Part of a small language model's weights: width 320, biases.
Each number is 500 + 40 x the weight over its row's rms, rounded and kept within 0 to 999. Layers, rows and columns count from 0. Numbers have three digits each. The size before them is the row's rms in percent of the matrix's.

# down: layer 11 MLP down (transposed), 1280x320, rms 0.0379, rows 634-676, columns 160-319
# up: layer 11 MLP up, 1280x320, rms 0.0679, rows 635-676, columns 160-319
down634 107:491399558564538492552489501536487503466564565463476431470553535524498473551472519486514487541496490499485490508534453453467441482497547428514434487514582526541487522514568442474420601508545457539510474485470536412522482457468541602540526574525509432466539438528529570487476544537487467465465471463493523537419472470444468471516504473477490563563468570542537560538581477502522427482583464556466485553551497502523498493439551482513452493492462468501562507503517491446515482525489468
up635 096:573478501542491518512475490517435539530540481490545499424491524482517465510535509505496534518492506529448490465532522440526521496540451489489459502500534492590535588495509503502576444524448517534466439514506588583523471552495525478542540562500470558517511469587452600490544552539539475463468466451515458520437438524503478520556480606503494493437470531487443435520496395472565513540496507478549433494551491504516507505496538537607527497456524544494504494550532597483423509484551464
down635 095:416515492509487463545489541482512516489441438478420516515487552527419462480508539533476465564500536507549474534483540510459500595457441481573491441490479489505459478495561465516538548424470552433600551500459485471521546544498449536525490385499455511549531505521493480494483445435484455500453543464560471493480534525476495545478504458505519476458601456471523463489456461560504457549518489475513487582518487536549454404461498449530460523475523523539512601478450495493524448542511534
up636 100:565402548480529545510462502515612581498533529504491439510414492443477445470523474497469453444494509467499528428439534436440530489503468472554532527564548499566570463520520456474486423497483512582520480519482494491522511412458461510507495512452559463480446492580482429458465502438525505500504537522561460512534500459446464525535542536494524527514487550535518475473526383465492466476463537532513484466576480529490543507569543502457490505488485405521534461553498558450509445445447510
down636 100:473495513497470522502482506512470487463435541493480508437456592484453461487556514461452447495476480515472477505562615505503473416541553493516485414499553508594539518488447464539515511462550482476459501497511530469468524428524495550495476466546513509504497582552497434433523585501531467444489592392494507538516502543458512528482524506530489507520473478482516498489544493528460467514508520437499481430556495554470482530535458435495529443499569519439530592509456522474547455487469466
up637 100:536518532539529471477470428513430456501517539522589501471518477475557500541562594496514469540558455505488504564507517404460498455488525586483512573471529486498428521513472471417531503482472466483552469451526447544416457577534477515515504529488584447619523470441512473556538530507466497419540431529497508529409456436517454484461546451578508568514470512563506429434542511462580417502510444504474435471518464516429538501429486497593523455484515527560570424501503492490468505426548503
down637 106:491524543594413517439497559491490520507445510483446517457487480514478518550443538444556475551504539502556486534466437510469491501449444549507515509587573495535531582483473501547512528486516496437504484573484576427505450436558461536505506445480508509465422550534528510381531529525494533623535514477476438507459549509466518524490501526543507523528455491575494503589500440462514506464535496579526462493498452479454472459464496415488477460521501443516449405491451503497530497570467460
up638 097:494505540462458526457495570435554494488461536574514475505484532577474513488544419551500479549529476517504460431480519489480454524448528452542501504559470446548482467476404495498474510491510399449478459511553515485558411446470498491566520558425530499464499525569525449549513496503602481546490473475547502513493503450504488528454446559493514538532580460551492525516421545409424507512464572505473544464492530567473440463506531573568446579531543484367463462477538489532530536519522513
down638 100:452525505500521499520444480522479505462532609570478502521500538405494490435491487534463550460533501496536553477466509504455497583475469545525480469429568540443517496637483533444551481494522484555540542501524523498446459560492549444504480506548508481544477470485488514518483534529557583478471499581513434512543517471538503494467521516556521463470518455440502551473523452512501502417488521498503510522513539484582512457550481465461468453496448541487520538436483533535467354519438516
up639 102:479457524457495548470520516537483471472491466445503494521549539529483584466436483437435585467454521486521478519450509586533488516499553496538497426442415470470487558453479485488463519501511542506498477521502569512499546479457426484540526504448522534505452493510465574505517500509565513537538523429540475489500491510512509520532582573535472474480511554458459519488446511523452442515499499504562508524444539504512501486522467552561489504509511565515480399466534528509498480485499524
down639 096:467483512447527500506552553443482403559440480549484474518496486486576481545518488457473474501520500464464540474451518452473413548498449433523485591547511512526497483497546462476492476511455480440501465554459476490474540494512504537521473551545491566525491542541500459474519467506476523436505564449452506522466494495576502507508567475564458535532483481479477500537424465478501489514491582517576517463447478514493472577469488426415514509422501547524548515470484511502600505437448590
up640 097:434502525491528501487456521528485453524575505484437480467483493540458480501503513544506447529465468443524519505491489461486560555529479470475520445536530528491500540517521481412543507496539457472547473473590445558478526527596482428444504556547493459424568509456528535453455466501592531497506466513556491564487492479522547491479483503519540559556457538471471500496524446534564533440540509521501471538473510544520487444484544486420520541569473477447480476466533518522544480462511494
down640 093:502447503584482412495527507419461500547522637459496437512502525522464442543512520441473465462560551569522486551423548526556594459482459499489478513514512501428468532538450509493500470506490506495501497528440541490471457467505472549519461475455473537459569536509472515470508522491467585514542502482465448529444624508451530489519506537461567461522497482459484447558469600471494452540521482462452459555538493491507478518540438587477420496480400483512496548556476497493499565492511489
up641 099:477471481441479533445509487522480463534515555571514467479501448491542531433472519504561439588504525530519477460545545463466545478463481474449498533481535562427491491466503502472475496473478517510538530572552466436431525512570560479547562466499414487488508508506482449614448452438476478505508478498499530476479502473490532505424523542491489490485431500464521503457473482544467516448534526467475425513477512512537531551446536530590510533488433544404538460482497516526490513517508490
down641 089:529511523489490434475407562520530537537503573499489497507519522511450443448500569532462519461474500430542580486462518539524487520473513511472522485464441429565485510496492572457485440508502484500491503443472533587511421425473495548489492480535468507483491537475461561448543522506545489468519427485487534535513509475514541525545474525515532522504530542554453513506526459495533557510454544555479564574555488515475471380519465500464556492478519456515421549502494484504490479480478545
up642 105:485509521554585490590516571504518506476514508506533521457404504534489508493529512543497455490573502500527400516513539467501517501554513561444492457478632545475521545494536611503422470528533492487484499496516518442501534495526554527489437474447512493473452506500469511485500556495489445542526442475466475507502438498451551555518539518500441471534483534456523508556450484493530461510536505546484496493420457473557425425477527456533465474443506473441534466407495531553486506472488480
down642 102:521430447458541540475502502443535455556558408388567446508470523479473506458483452516523496521501484506468537444463533496521457473517450461515529501518473463528526573522535552496449463577479488565486507509493478536484515535512482525497480514492465491526447521567480480510549406538583474498496524513469518489504536531540485518481486538476418510542503543518518477497407489478508497515491510513587553468541493489420498568520473492400542492499505467416509486467529555593490544563552483
up643 101:533432452495476502531463559518449500469432505527528467487529499504507490510485466468512491551555503606507589525498467559518447589453522498535399547485434512428522473492437485436460516477497523462489555580488484509537540406534522503452449440505545438567506520519531496517506509490468534471503487506504535559497508505495515470477492555479458483483494508545475507491521539491484483449567481500415529547396475567465517431512509496485401491554470411501548495514555514461475577478508474
down643 103:433513521478544551527527453401519494523426578537509524512493542530545446461521511483494536470454486534527474489506490493510542492586545527482606526510541445504521467521513487498504556527432490496470556492558548482443506593512501533552436519570545456483502503504467514465503563451497500469485556483540567480558535502551496517521537453546487430477497515535551539464528462494584504533421451493475422451503498510492404474540548540536516504541422541542555522517475453531455452488501504
up644 105:491560449475456512531510541435490495547497485498457495497519432551476473563611536495575442513477481523511498409448505366470473479491538543512467456504506485520495535441469539502513523435485512466466492423511570605521542505521516454467546528488549585526482497427587510509502493513560552594557485455495516469488532442529555488508483504484467500506494513446523537453479379472543464490505440490469432521523472519500492487450518519558461531557420498593481458502502444551512500510503505
down644 105:533448444538525467529562552405563526511471548518479443470533482447543500417498525479521483442520525492502504506510519497551488549517489478463552468460494580486458486455493540560456469460464492452466525479521586490526453511456451474467531467559469471468526469523409448496461506517474437467494481542522526476556563421511512513488534524466493444525531424510500491482563576521525518499538553503511419464474558514536516509464510499483482596503516493535505501454542541449484500433411529
up645 099:450433458518461583449491513549520519590473480446532548547456527514484447464544505456458470522511517530550507524463543518537505527467463493474568508492470482420605457514582512461479526464456481432453421500518445478439497471527542474451465540439484501511451546461454455513507529520487452461525507459555515497492439487559461466477476439498493484531437496455477462466535463438549426451446541437488509451451448503504476539541422478489538479566502519499521510548472458512496503530549432
down645 096:536501459561557507451535423544433490493489505495459504479467525425541496556495505470425556429507524469584545524456452525479502496573487492535515443482440539495462556534555424532514526526493520533510524589471519496522482518507453485532463501513480528530534499514464571444497466491489511530523509488537549538472429510536470511578502484488445536377497430464411533520433516526500520443489411443516559437601524460442524494520496474459495431467488497507471464529480519495489482599474529
up646 103:492520556487522484540538463587485484527503482486483456482467509507510503472528522484479580475470526569492443524577503453548559492499434438490434487476520471440462502508422456496571450463404476537475500544446492514493485511475496432529582479450532540491450493555561522448516469519481439473573520474486522454548548448446570427456521478543489497496527464468511493473511563547592447462511439492524539511473574431534500575529441556441555497526484409523502413488564529534503500497536462
down646 105:516507492421519471473564512508567464514491526636551500557510503516549481406499514478565460515410419484474538493504487531455515520543527554514492485500493547456510418585408490529518476458587496506498471499477478507469530492506458533446465486526399523523493492463441442498486454486510525508459553596445528522499490464553559525552457455472529424499500497518521520488534455496440514483484552438449552491482539423503522521518482444517458534489493530492438496484494466511498434509420535
up647 100:483481479488521559471588534537535524504591478476507491549467525527526471429484540492511497452545482503487537466457474520566514548406488550501464493474456583485487551474512457442493496556479507503504515426462458528481465469474526577475512477468536518444488452453520539487530560519432501460531513538494496447555390485467444506491549519629484508519429511486482543511535448440416512520499558479483467427514520413462529506534505452511502525509530589507420509556524566529392508564490513
down647 102:484490528492532478499468529502535439479488478530478495456507505495511474514459493452536488542439414512531475539512548442559460520495549457469492505528485549459489483470472513487467484567557494503594457525519602488509403523592496519507532559482458489518516524462449476604482499444496471474478540419520482521539564547537468449479488399541521512475534452511529547465501478469521452433473448474493567529518538565453530531442629501565478431489433519494505508511488547477503466422560468
up648 099:501484548511491517456395519521520474498517474574567445492499502468484525501495514560427532485517460498466492529469514467571501412521525536517524525449591581498480487465517487492540518497487547509503501447531538549491492506491573517572482496506548514549508582505546494532513460488531532460425557503526582465483409504470533529475538461518500454557519514501466459460499495516455517509485524459460453415547516462510430424528439570494520496505501522500533483549408535462478404523486487
down648 102:518496510482527485461572459554522447432495563536421530531519497511473564537480468490459485458517451523428469492475467510507483508521528435475516509582527578480448476494516466540558549465546459491600521442472537548490543546508509460513547514442503504498475473512472523525505562506533456478520475529567444486523434450493488447558453423620484489483470511545520577569466495549418498493480514551465421440504552546488452563420428588506478525494485492503528515501561492522437517466525508
up649 096:514508491463486562574527507434502537472503486535590487455481462454491462470596493481434456473461500418488453523518589490621557513536535551511544515451447483517431488535420519483496564562495542441513482481494511520487524485414534473430480511501493527489497490400557566518522473512479453448438530483466552489498504443461426472463451466427544562449468507473538521500486532469473535534466515469487520511494517436480582538520531490493468524553463551467513487489493481528479487455514492
down649 094:467491462451569523492463513524519525474533473530480544476439472494476481485448539492498488468477526497520527600519506541420531514496472544523495543523518570547548544485433510528516555556501575500493524509490452509539401459468480483451508539511504501486502478376509521505471427387452573450544450468483482423521477432438479459487448496534548507572498450518491498533446470514478538502553557514523526484559502539532502437531473499553542498476496538471504513497481554473475534472523478
up650 101:533447585555501479599453526573560497516521499503391455465502467443480463512463598493506513512512518543485479469524478467421474426456544455537578446484482501501520480556408576506517473429465475501496487507533464509490470495537491532542482540421527551470456503483552494549502471528423452509548509469496442497493477531504518486485525441505548528514517538527502457517518511521529512502456461464435517490456521548561567586496508509537489522366546485463479497457484501511533547522544484
down650 104:498523474430502483417496482517492494511470561532436475518514525490481588443552478497417459462502518513476527486469529609535513528526507465546489563555521518462465465522452429504476517555475526468445534445501533548501474515485468548481468485578580522501488472491444474522500470475517524484507436525472497578534523440472454427449561542489529516554433463520517565430554500467469519512456582466495553531465495460453511611542502505527499469558484469532510446474413558444470541465496484
up651 102:454516543461511497546490459503487498458518478438465534496451484488531496540487559508450518513438472520510506506566542539556481535577521563502394492479560447506509461471457479499462414573486530472494461496511483497573580476433509517537485464465483527550496490409493513517492524569501532399556529470457467526493555489535562547531495568535550531521532500520457433481529509518567468482460503469491516482541474451567538515485448429445440439465502520538492419513524463528533436484566464
down651 096:473513505514528464529480470487511497551529586504509479473474478532518454458470481411536505455445543518562517465485515537423552539461499495491512418557504436512446482488489506455434561486541480547444443527453476502572519486545526480500533555481541554484524524438488549461482493514521454521545462535490562515468527516448435554547545502487594478523501460498434479492497547484497533538496522551513435509538532442578452487462534491429458493474531437433489438468432518510531512451509540
up652 097:482491535420535491575485585481540462501553495494527499532447476459529509524414529446535603518484465469519515550506505485531482508506444531477471487528478501443490520551458485521503554557457545524456574489510550459480465541518451510562573526463450588524542525391493440505489549497447473546504591514469458482433492443525482509493504490518458520535451547432491459525570492506460515462515441503492571526473446490496517568558483542495528526485496461498537530448500465544512460463463437
down652 092:474467534526476538445481548521477452563479395478500441526494492463492551460511540503529459463527540503549532574553528524536507465503479494449466461483513482538545441467483533426470472579442503465455525511494513508488408530457529564523492485516522479481491503525549520462478501497552446503482438481559458464536504545454593506510463471505441511507479487539455445508535486420491525609512492609517432456508520501489432512534531457489426406493563539492479493487452423432533552434492502
up653 096:405526441512481567494501443517521522527509491593513453535462531551511501480518504451418455525534555496535480563436508491549521493525501509480462496515566490542437508412514471482527520541500572516418517577498447472520573495522419536553454444454465526459575551465494537469500493442537538513451485482501543454522472485424480524493431471470517431509465477498499531532490444464513471446477521467452498516481519491500512519485554511477470493494457502466479527444521502432563555505605581
down653 093:516485506482525429467478524554484428533457585405517561563493505474497473502480460524564609562467524533439534434519475545467488528539524499521564466508518467492504522621442558540444536509561414568512471490508548543500449490505527452479503472459485468552452482474544509511581507469470491479478512526440449508536557505534502458506516542480433499537466521549473525480550579481485463483478420466453513504474498548494433510575535526526505492574472499535522438584500498532498516483501532
up654 093:499532480435542501512450528488564513544460600549508516485526500456507521513481464476446373496489500436495493600516498466515526456479520449555442450525491548561440498512481515543514531474439646528553524470475545554483536524486505486500496577541495500506477518453509457514508496441474563519483493481552545527472530458452551442595431484444546535409464505506441515541520544555505495507494554525472487466543508529501492433487532485589497491499466443506492527521595520504535457541419517
down654 097:466553494438453494527411470506465461519559618549541541426601550548493515505520494508524530439484482512503528513490558451426541493527444551537437536475562511507523497495514461549480555536490480450441526510512536471449541556466509494493579462513534548508499452519399512464478529478497462480475464518493436429453492480510527500468487571478526481549564554522522511586443517476404530483465510390514497464520446541536494563485460501431484522511514524495538469482489425524489554466557500
up655 096:474486434525458450525497500523530505545470535515541554479602552436429443483503486550529552504490485469490547530509478516452521504523514484549437503454539545498462509530469453492534503473501493481590479515417485495562422509533504508550552522480467496504513450506589496490574487549521500480543447471531465565439482518424504483478497553545441517518468591454496456578501433479493509484495465441494446485486545468503538529513459549494449519519485496478462545554444518492516438517492473
down655 096:529482454424472536582486498539559478464456534473548520504505478613493481483435474502441561486505544491437460439497454453548540450483565491484502486519476511462451466454444512505547525485556476510462473466521507550534577490527634479508488528439627433519494533557525511492467438512470542450515537497469481497541493492558549529507475461474511494486533457498495537576550439517505490403506448563446472551502506506522460528429498484528522528433461499504509517522538534503500439479561509
up656 097:482523479550511456447468613485522440527554509556476550569500551518525507527546509475504412436444474521487460509476502466476497522526543508541474502543532489452468479558485487481449459563482474500482521521502476486468542574512490478425544448475498463601505461527515488492456534499523549495544598464472439496504453445469489450476526482549496531499535501524509506459510515538531495432498485433540492504444478431462509483495464574440510421523469562543481500495489519455512506480522505
down656 094:525458550468544528436456508516502638454451442522454489524496507483526515512470509533506520438483500434499536503521492495510479445460461443442574531515488562468532481444516489525523534448577507546506471558556442555520520413489477425457450460494419524486441543413525474511520482500496470513543536460493498491492520511452549527468514507492459480488465488463554497460438510511514525503520446535518470563527433510530507512444531430455497484553479499538572468475536426577508465516489515
up657 096:517475501538485477517438537473541493496498430439463455468506523481463491596510524449464551451461505487567511599447453532465502497540533493503509465505577462450511568587467484492509476450445525512544418561428571453513493445528588446463488518485513448543532494574470531471487500502459519514491524462541448500437522534492493452525455465497526513484556490557526555511517447571476563478550452510515599525505491581490564496526483494563489454482469536474498513540495435492502459465539460
down657 101:453470517537458492531552541570523548460567485508503454439488494470505525510434559539489502487472460452528464466584516484444494527489450468488410466488434473494499526521497577524520519545503489522511586558550510558485489491419406517545486508518459522546468493404491480487515505563520429464492474501468530477542448518467478458556581494505481502460509476493493505513443440523462494548415494444499484426500458516542514523513437543483486510482497507564471456426472535464523540565493471
up658 098:540478498500487473494450457464503464493516495529518479500557595491456529510522500494491523469525552505505494517514490495559440489527486507501502518502436438468522527477492430545452493566560518543463518455484532512467457484569555507473485500547476447533480497501519545486472523433508473540571486530540531460534479483576526534537435519484540533465524481527537518433467528480441553480471423457541481529459503524488532520573497509529552493515533515529486494494538480511501467545519458
down658 096:497546565475462552573486497550471509487513541486453530532583535532485461479521562533487539536560513491508430556502545507535552465541482533471439386498514595546426456475519510532477530468549546481440456444612500485470541496453510610479570469555513467521494486500467501482485501503451478519491520469568489480462527562545468579504468521507476461565435523529471500494498506559563432487513559513436541533499471445467416488503554453525513486488488462474530532472413537590571435493470515
up659 093:476506508540492518516509571456471481496521501521516436506562558476513506518521585509544488524532554533556474493465468550521474513470529585507543530502417438502429467587501450508509537457560414461462457485477512489453472525443562484577473567501538473475426493484444494428538501543533503502566445467506475447475483441478484496455501505449488566520461542535548545551510469521537512504464529498478502524583465446506500474434515502493487538499497524559504481488567499423421553519473477
down659 101:482456562463485479503525424524530535567477470451460528462469437479511499507488443514513452523484495550504496507469519551491523499475525462542472531554536566541551516527493568549490581510563538500549490444589492509514421481420459440469513485555485471441515536487544568492484506503516482435426530535509506532400552537564527500436501563514463458510519514467490488486491468471531452508470488499517540482482476498484510473538511475475440471454509434470464462540554482545582472517485570
up660 096:529542491505541516463530604558442534491544502474462474551425597515427514513511533430497520554553505460439431510555470426469505501521504444422507514455456455495408461540459546509405523521515499508493553487519494500470436495430477517467524564412573511455494544527505529520445567487497481529450475442530494521515479447548461472558488468576556500512522535524477497512555458481632505488531481495469422545467521466549533549518504410471505506505454550496554565545525480485556527452551500
down660 091:473475469507484417512506487490525466562514521520558433489464441479510508470472559528463464511439568508489551553504510543495484561482476466571530511577521511486534502457469546470493462504436500559554468546481468515506508534497448513539547485602545577496512443450472475486464520515408506478486502542560546507473436474462518497491550454494506471481463564479515515521525495571467517475500586556531570508430455543435498492466500539448457509437507492551568555537539534441475452442446579
up661 100:473517495454524461487521553523477583491496398523486533457497511493504533495504559475491409493592548586494481436498547509493456493534500527508496514500497605465445463467530596506472579485515493491478421508508513494564506540461509457522549577496501567501554530503505557563530469528554541564528458469493502489481554507513485522478479469477491525475536535474529492445488491459585505518510437510594550492537526472532490529498474449579499518535538502497501474485446546489522480510486498
down661 103:567496564559499453532483483515531425504495470542505464533497503491571502473538467530451566500476503399537481456488515502469519581471552524510553477500457437576547554482517485488522535418491482471555548477545533508514550452473514517474516503554583494516475543506500444485526498536413527447471482487475528425499475523525536491451460513486517553522427484566507494486494594499416441513537509499494478561488552501485436425508488488423468498486521466515567533483527500431493512487496521
up662 100:490508461435583472483504508480482498515513511505517586478514475524477462499542493460443618438479578509523455436481448456457472472490521489542504506532451519474455442501496489520526477448459526522471457543560475470468482478455516541540568518483496501513463498403540476451559490562489543540567477445507480500490424384432513489511511522482411505502505535490562498473501496509507502499497530574554504539477591486488530511472530503559508498509523518411496508450530534502468498592503510
down662 102:536497425545562496541471546510526452489427555521510535530493546531484597520550511500497477554541487488526569511474494522494484549510471491509467542536468485508510453440541409461490480448550584518512553525497471442550465565561475608566545548488451486514504467480523525440508494567521520437488421505455470483486454474523484475488514495544560552540594505441519480547461491483523502496532548487548496486508515540460457528570420482519464457513538584525470478458483510518485512533515496
up663 109:529507477510475471508577476487524469576537405475503550533521472456536558487536495491526462472517438476527572440475488492549544546449499493520527426526469411469470543428464555446534408444558477540495517502428537488526494522539511526479541546513480463471506488511542522483572536435428538461503546583475488491430477522495514477499565507543477504510510532538480511507425484427429494486517537489518505463518487506544417564563565488468501492538524458515510447472531533451480485473488423
down663 103:437473476551533533462561478411540484535530530479533462519510452535533459488476559485468455510496469502572480518514518580506476552549454514516498481516476463452518421546491479557531514451455486592462441542502580444513509559505508487537550544391516474533523507516456477516465428474482470518440562471480494517525536533530475493430489461488519529474513498463496446462431438422458543485534598456502526503496521492461504533450481539556525481520488590502560505462512531436477468514535484
up664 105:473548583542467514496473542426514536503516497440549511525485497525575533479492517523481519516518440556507517506498521465524525527455540463503501529479429517538485576491529483416549500465517508474445523495512474493503532498507539477500563511482513536454458487494418480405487520490463431510470506552463548551467494481484424548441502514476422443457548453545499529443497425591450520505523458532447459514515455496463513549465459462474541599629466505449525505597475466500407490492536494
down664 095:536434412549460487528482460510436484452482451460527573536419474497471514513387403464512513521520596508468470545457439496520453522568452497452473479491538477467512519480500484511457548472409528566584504565574486464454529533538483497503473515538486485444460520536445501568508527491445513476529465492518551607485541498513496538512478530549459530452456505496435512487486487492484536509491512580563520505550497519565508488527477494559525538593517498522488610464507450480517473588525520
up665 099:523551474457543500483487522446513421474461544520432543565552535501513555490528469511459482470465528516463455519438498495503361496488498476482553507478510533529505540510459529429469432500556531448539472576429501488514472465493490528402557468517453534480510557474437542526509517460480533443468530478442442566473509492515570510490528538533468458445517471467551544455495520543498568554531416537520536475551492515486398481448501430561522523556480451518493461534490436543545512491551561
down665 101:531411516452543409554509559486495506497518446463516407482489462489560469499476498545532473516486483516513524520529534523455538469454508492542484526528491547520434544527486509491528524465489477502498511521575519526491493563510502547459472507467569471540569489515530418545463489478463496489516487505536468507478524508483486503403450515407546566586480472443474506485492507455530537453551500451420506531458464439526506518546523487477522499458570577473512511539491513440487439531444489
up666 104:555502472484533516558519519493495537554476477503474434555525496504533509499491550495513495549492473522444440628495511496407494542531493442504535456489477480593514506482471546468555468475511521430603537542553520525426543556553444489483516521526513459500583454501516576475511503473443447432479503408593455493535474464513442493538499488484475493499518555422467505556469509518566548460463524433501478500517463520518513513575472469513463445507483514456494427496499496464469458453520516
down666 105:530519487466501431463468540501496518482532391513508465450487540491494469541521469570492511571438567494486539434487478525477426557559534462559427506443484507483518538515549519444543506488510500496480473469471535466411437422413511445430470522589474500565462482543530464487536506417508493463452524548505432550485556594521506547484490533539555538561512473505452510540472451466503531535490520528500553483520489533538515475582522482508469583495467508466515483528492527497467525489472506
up667 103:577498481544525494497506559493423537444472487491530558469563459532506559503501523524399523514488474514520558451495497491517494452426498464566502490496544481502601482531478450534462518503503517498542595537476521469525464572496428515511518580437471452521514539550503494462461474503459495501586424527529456514482516464475438463487514597503469457481460517561517451493463500597582466555546513494492513507562485502372514510508488476482525541534509475472508546475503404527479509525545469
down667 100:529569566473460456450502461484518590492470530425453545516531504524545472453507552516558505487620453506518403498562513479468510519517522469464458472488505509537490476502549554474575488511455576448491487495461538505501558573539482469478473444439487526468429438501490558492478525446488525529508556552466494519494552574517487521540537464553475468511519556548476565483553544435510519485495489429515554530529554499483490484486545486484559454534495495535448483569505486462475520492499457
up668 098:497437467544438519568510483431472498481470526493525477439553476527546496477496494470477483511486578473536429508509460530546468479476387482523425451566557481479442491529480415524494469440506507466478547514407484453497537512526448521425514544478468527558540457521455478509499488443504445446530441414501478461465554494513556479544571545524464547434476525445547476499519473455519505547500540499539383540483472513535509510527551443536515522534395487507457543525518527529549488520556512
down668 099:453492523520478555565453553533474459426451620478496489542445488541505450477515546551576553470530517476543506516472462476498460447464487538497524435451521520441465494501575577447517526450495470535544447450467497479473533561520534480485468445492493474486499583469521525506486447473460449474486482555551550505531422460509475490487499495452447534581481423555542521487464532536514484587482485503486474493502508465455631493528467488514505485559438547600491494548483577489510497448451493
up669 100:560472529480437496562600493452507476478517470438415518544517456481507482472505493446472500543510576503506530525528550427507541522538444440513514510503510535493493432519557556527452481517489479440482535529455498526538507508466526507474456484502474461510540524395521437480570448555415561459559576437534473514483483488475496520460479483495435512488526503471539476501474523545574481528499490466468487506474484491469446488497590580457539477473574440517435526491597572516475573472516416
down669 094:443484446532493541555527509451508507448508519503473477551553464517494513479466477493533503411569553512502514510452480532514428439511417481503588564480528525452475521507569497472463494488469506449456474528589524462497529503465528538546488540543514493503512497495536449511527510478467534561449553406479458416523569496501535469549545552476520445484541494472421539484460505537539493539524550443522514455466494537569537506465548514436467504489479401451500564519495488490596488518501495
up670 102:520483465497522489509411504421583516475526488476508472483491501476565540528509573490483455443557582491536573524515460496494506564469469452545514495509486508425587448452476455463534578488429497559488500506527478504503474463556538437547534495572522557568483421535508519491498459469534493533573459515504487522475458541500576480387505490452504460480519421504506463500546532489446547464512429517544440499512513525497523518527500527498446479469454536505542468524410437565550441508530486
down670 104:501559621527538450505531452515486523489517487539448497512547478453474485463443502435513523498436505515485489450439482432483456429501545509496474440516493531540518449539526509486487560444526516463456482489497510474450521522475496478456520473465477458468548530564526569538539489456443529462508513523499509458488564531515462564504527477507535488405491583457532532544493547471463439401491498480438538464475539505529486560530482516469499492443675521568554512492484476431495404516509485
up671 095:515492503490413518514511476560540473591461477476554555492530538571563543561422469483483597453486588498502499448560469541520467444472495456442482370477469548499477470493525489530466435529501464584548493538511523543488460541441443507511483500517469508487553450437550517488498539460474517478425501498459487532442470515502515527502460530453565439463454482544500526460536538500448459426425520448553530503454513585463467571462483512471501548487532444447512502488464473493462511506477453
down671 096:566449539582519480565483516503521545505503550524541530479425480456449495447451524515481478547446414547467517559511577486433573568461446551496478512534569443462477540524455520451474572485534514410532532459494459434560524492589505446478471476491533510438456515564461533413457481459469475584501455465501483493516550507522511504493498547467457528581504504431475520531484487426521523496558467522555539527454487473500445415445513431588497532473519520602531465550507537523510547482493500
up672 111:508454468569496454557499510473458529463468418531463532539514517544511497543453451438532513574534489530474475519483475479569483534470531474557478520501529500458506490482516523491403472494504476460527511522559477482456479479572460521452528467451493524468557480438463535455525542450467477518578536474443556551473525558585474578434465506454511502537471485439529494440527413563481473434494525493501459542416492508510549477479499481456559555504446434470465451501477467494502525492490507
down672 100:549482494519503576531540518547518511519541652526461441491467468507533453522495438559461504530517546470538533481496461567524526541525507551532462587483439477473548534512527464400540514522492471525473541491466548497498539495492524502589501497426543521545494526511508498513505497481523511454529519483508511408466496446520541523457478499544424422511523460497487545538474472522465546507469453515502476530487524520503545483489526461488438486522491558516549520479550480485477501499581503
up673 098:502460524520409578542527561463484411471504508419543553441585575472484482451468507479436491442541475464553553481518542443513620479485564540477593449409517498481477557471516511549488507485445487465574499456591481509537511541497468508494489502565476489423482608471502564502451494502433461529558514505516506509518509452526512479476471547530450460509521530494531493509500521471441474505514475493466554545483528545559515552444482534470526532503468470452471527482486457559514530444544502
down673 099:541508493488521521422446482463482496545421522562471508527480402469544496568418518534484477524526504450557439529524439561505458537516525538520469466504449466442535547458497534464552551509527564503538474471514529500498537486544507597528564479505448482499523465533595471465532465458475589494503517458501446489557569451451482483511447505504501484499518462492484523485504473476483474497529497473486469464456430442411501447499501493481573542530491478512519484524536526477537477403493546
up674 092:518447479499535475531469571497485444524504583408478505550488493483520517460538489461495450485459589567481564390481539503542485510478586553490503462496473524601455504545477510493456479509514469523496523436540494563504435506490506499502464500498473486443518458540501539519424524546567566508451494464506530471489531498503474535529524460435481552514470457514526483471501484466606465557472480501462539446520492545559554543556433522492543519493491456567507433496458479479473464485505582
down674 093:419515522499527541489522497441481496501587633529547518477477554500524519492483544486513478478579468607513477500530458440453531518570484510556464476511467515469509469524512543405433486498499507503479479539509457506541438495496529493520515522517501543441518507593510532531532458374412479567506535554496546444477463574456479483541492485519467425539476538479520520459457563474471463519483506574486412448463448524496410437417485514574454531493546495464485529481507488562568436487545513
up675 098:509468476518530524505481534504508502556499477506382494540490368496478545433514499409504512450465554514537514576576433507514475531522548450492490510489482507456527527447511496489463516553425442488500514537504484524553526510511533524528478564520453469483515491493542468534486557478494495406416469534546542496544528508507521441520541497493464539548434530524515511483536532496563495531497489519443543488490551436613434506500557469575493516567405592557496494467511451447461505532508435
down675 105:552543523545492496459473452453450445464559594521525608496446537480499493528476482391491522496472452535453389398490551469488547541509505515536508512568526520494485498474544480513461534501474451487531513465537548519441500500528527494516461479552526496501461517562519540562467483533513484542587446552569440494451494503531543529450467572514491520511477496536492512485516496491528557485427546510475479426505492507489367465497617560502488487466502520582594475530484519445507544543477524
up676 100:501570480524516488424555514568584516504460493481507441421528481510458520442472560505605478429438519480581499495487452447492482462500488448531469540382535491582414449526503504492452584489497466499477534463435451501428533521469543511481540479494550476439459436489499438496510465456497529475494490459474501482545514540513491485474462454437543535469521471407513592516513475538431472545485479521524551542581506553559521450503492570525479523486533542529489502515546539410540394544523484
down676 100:557502496507500439492405484515506419540510609534540512463516462509484542491503439541464499465477460506536462556555534478474501523424516522482484492474516508489475528519484502488533489527462489469479495537507511524469560439547518495508480520498489518522526505501508550471524540526521462529487454474494434490516512430430508461509550473486482467543538561546539482467483514443475428528477512500392511427523440350509418440517517573515433485493473474470445593501472514480572534448440517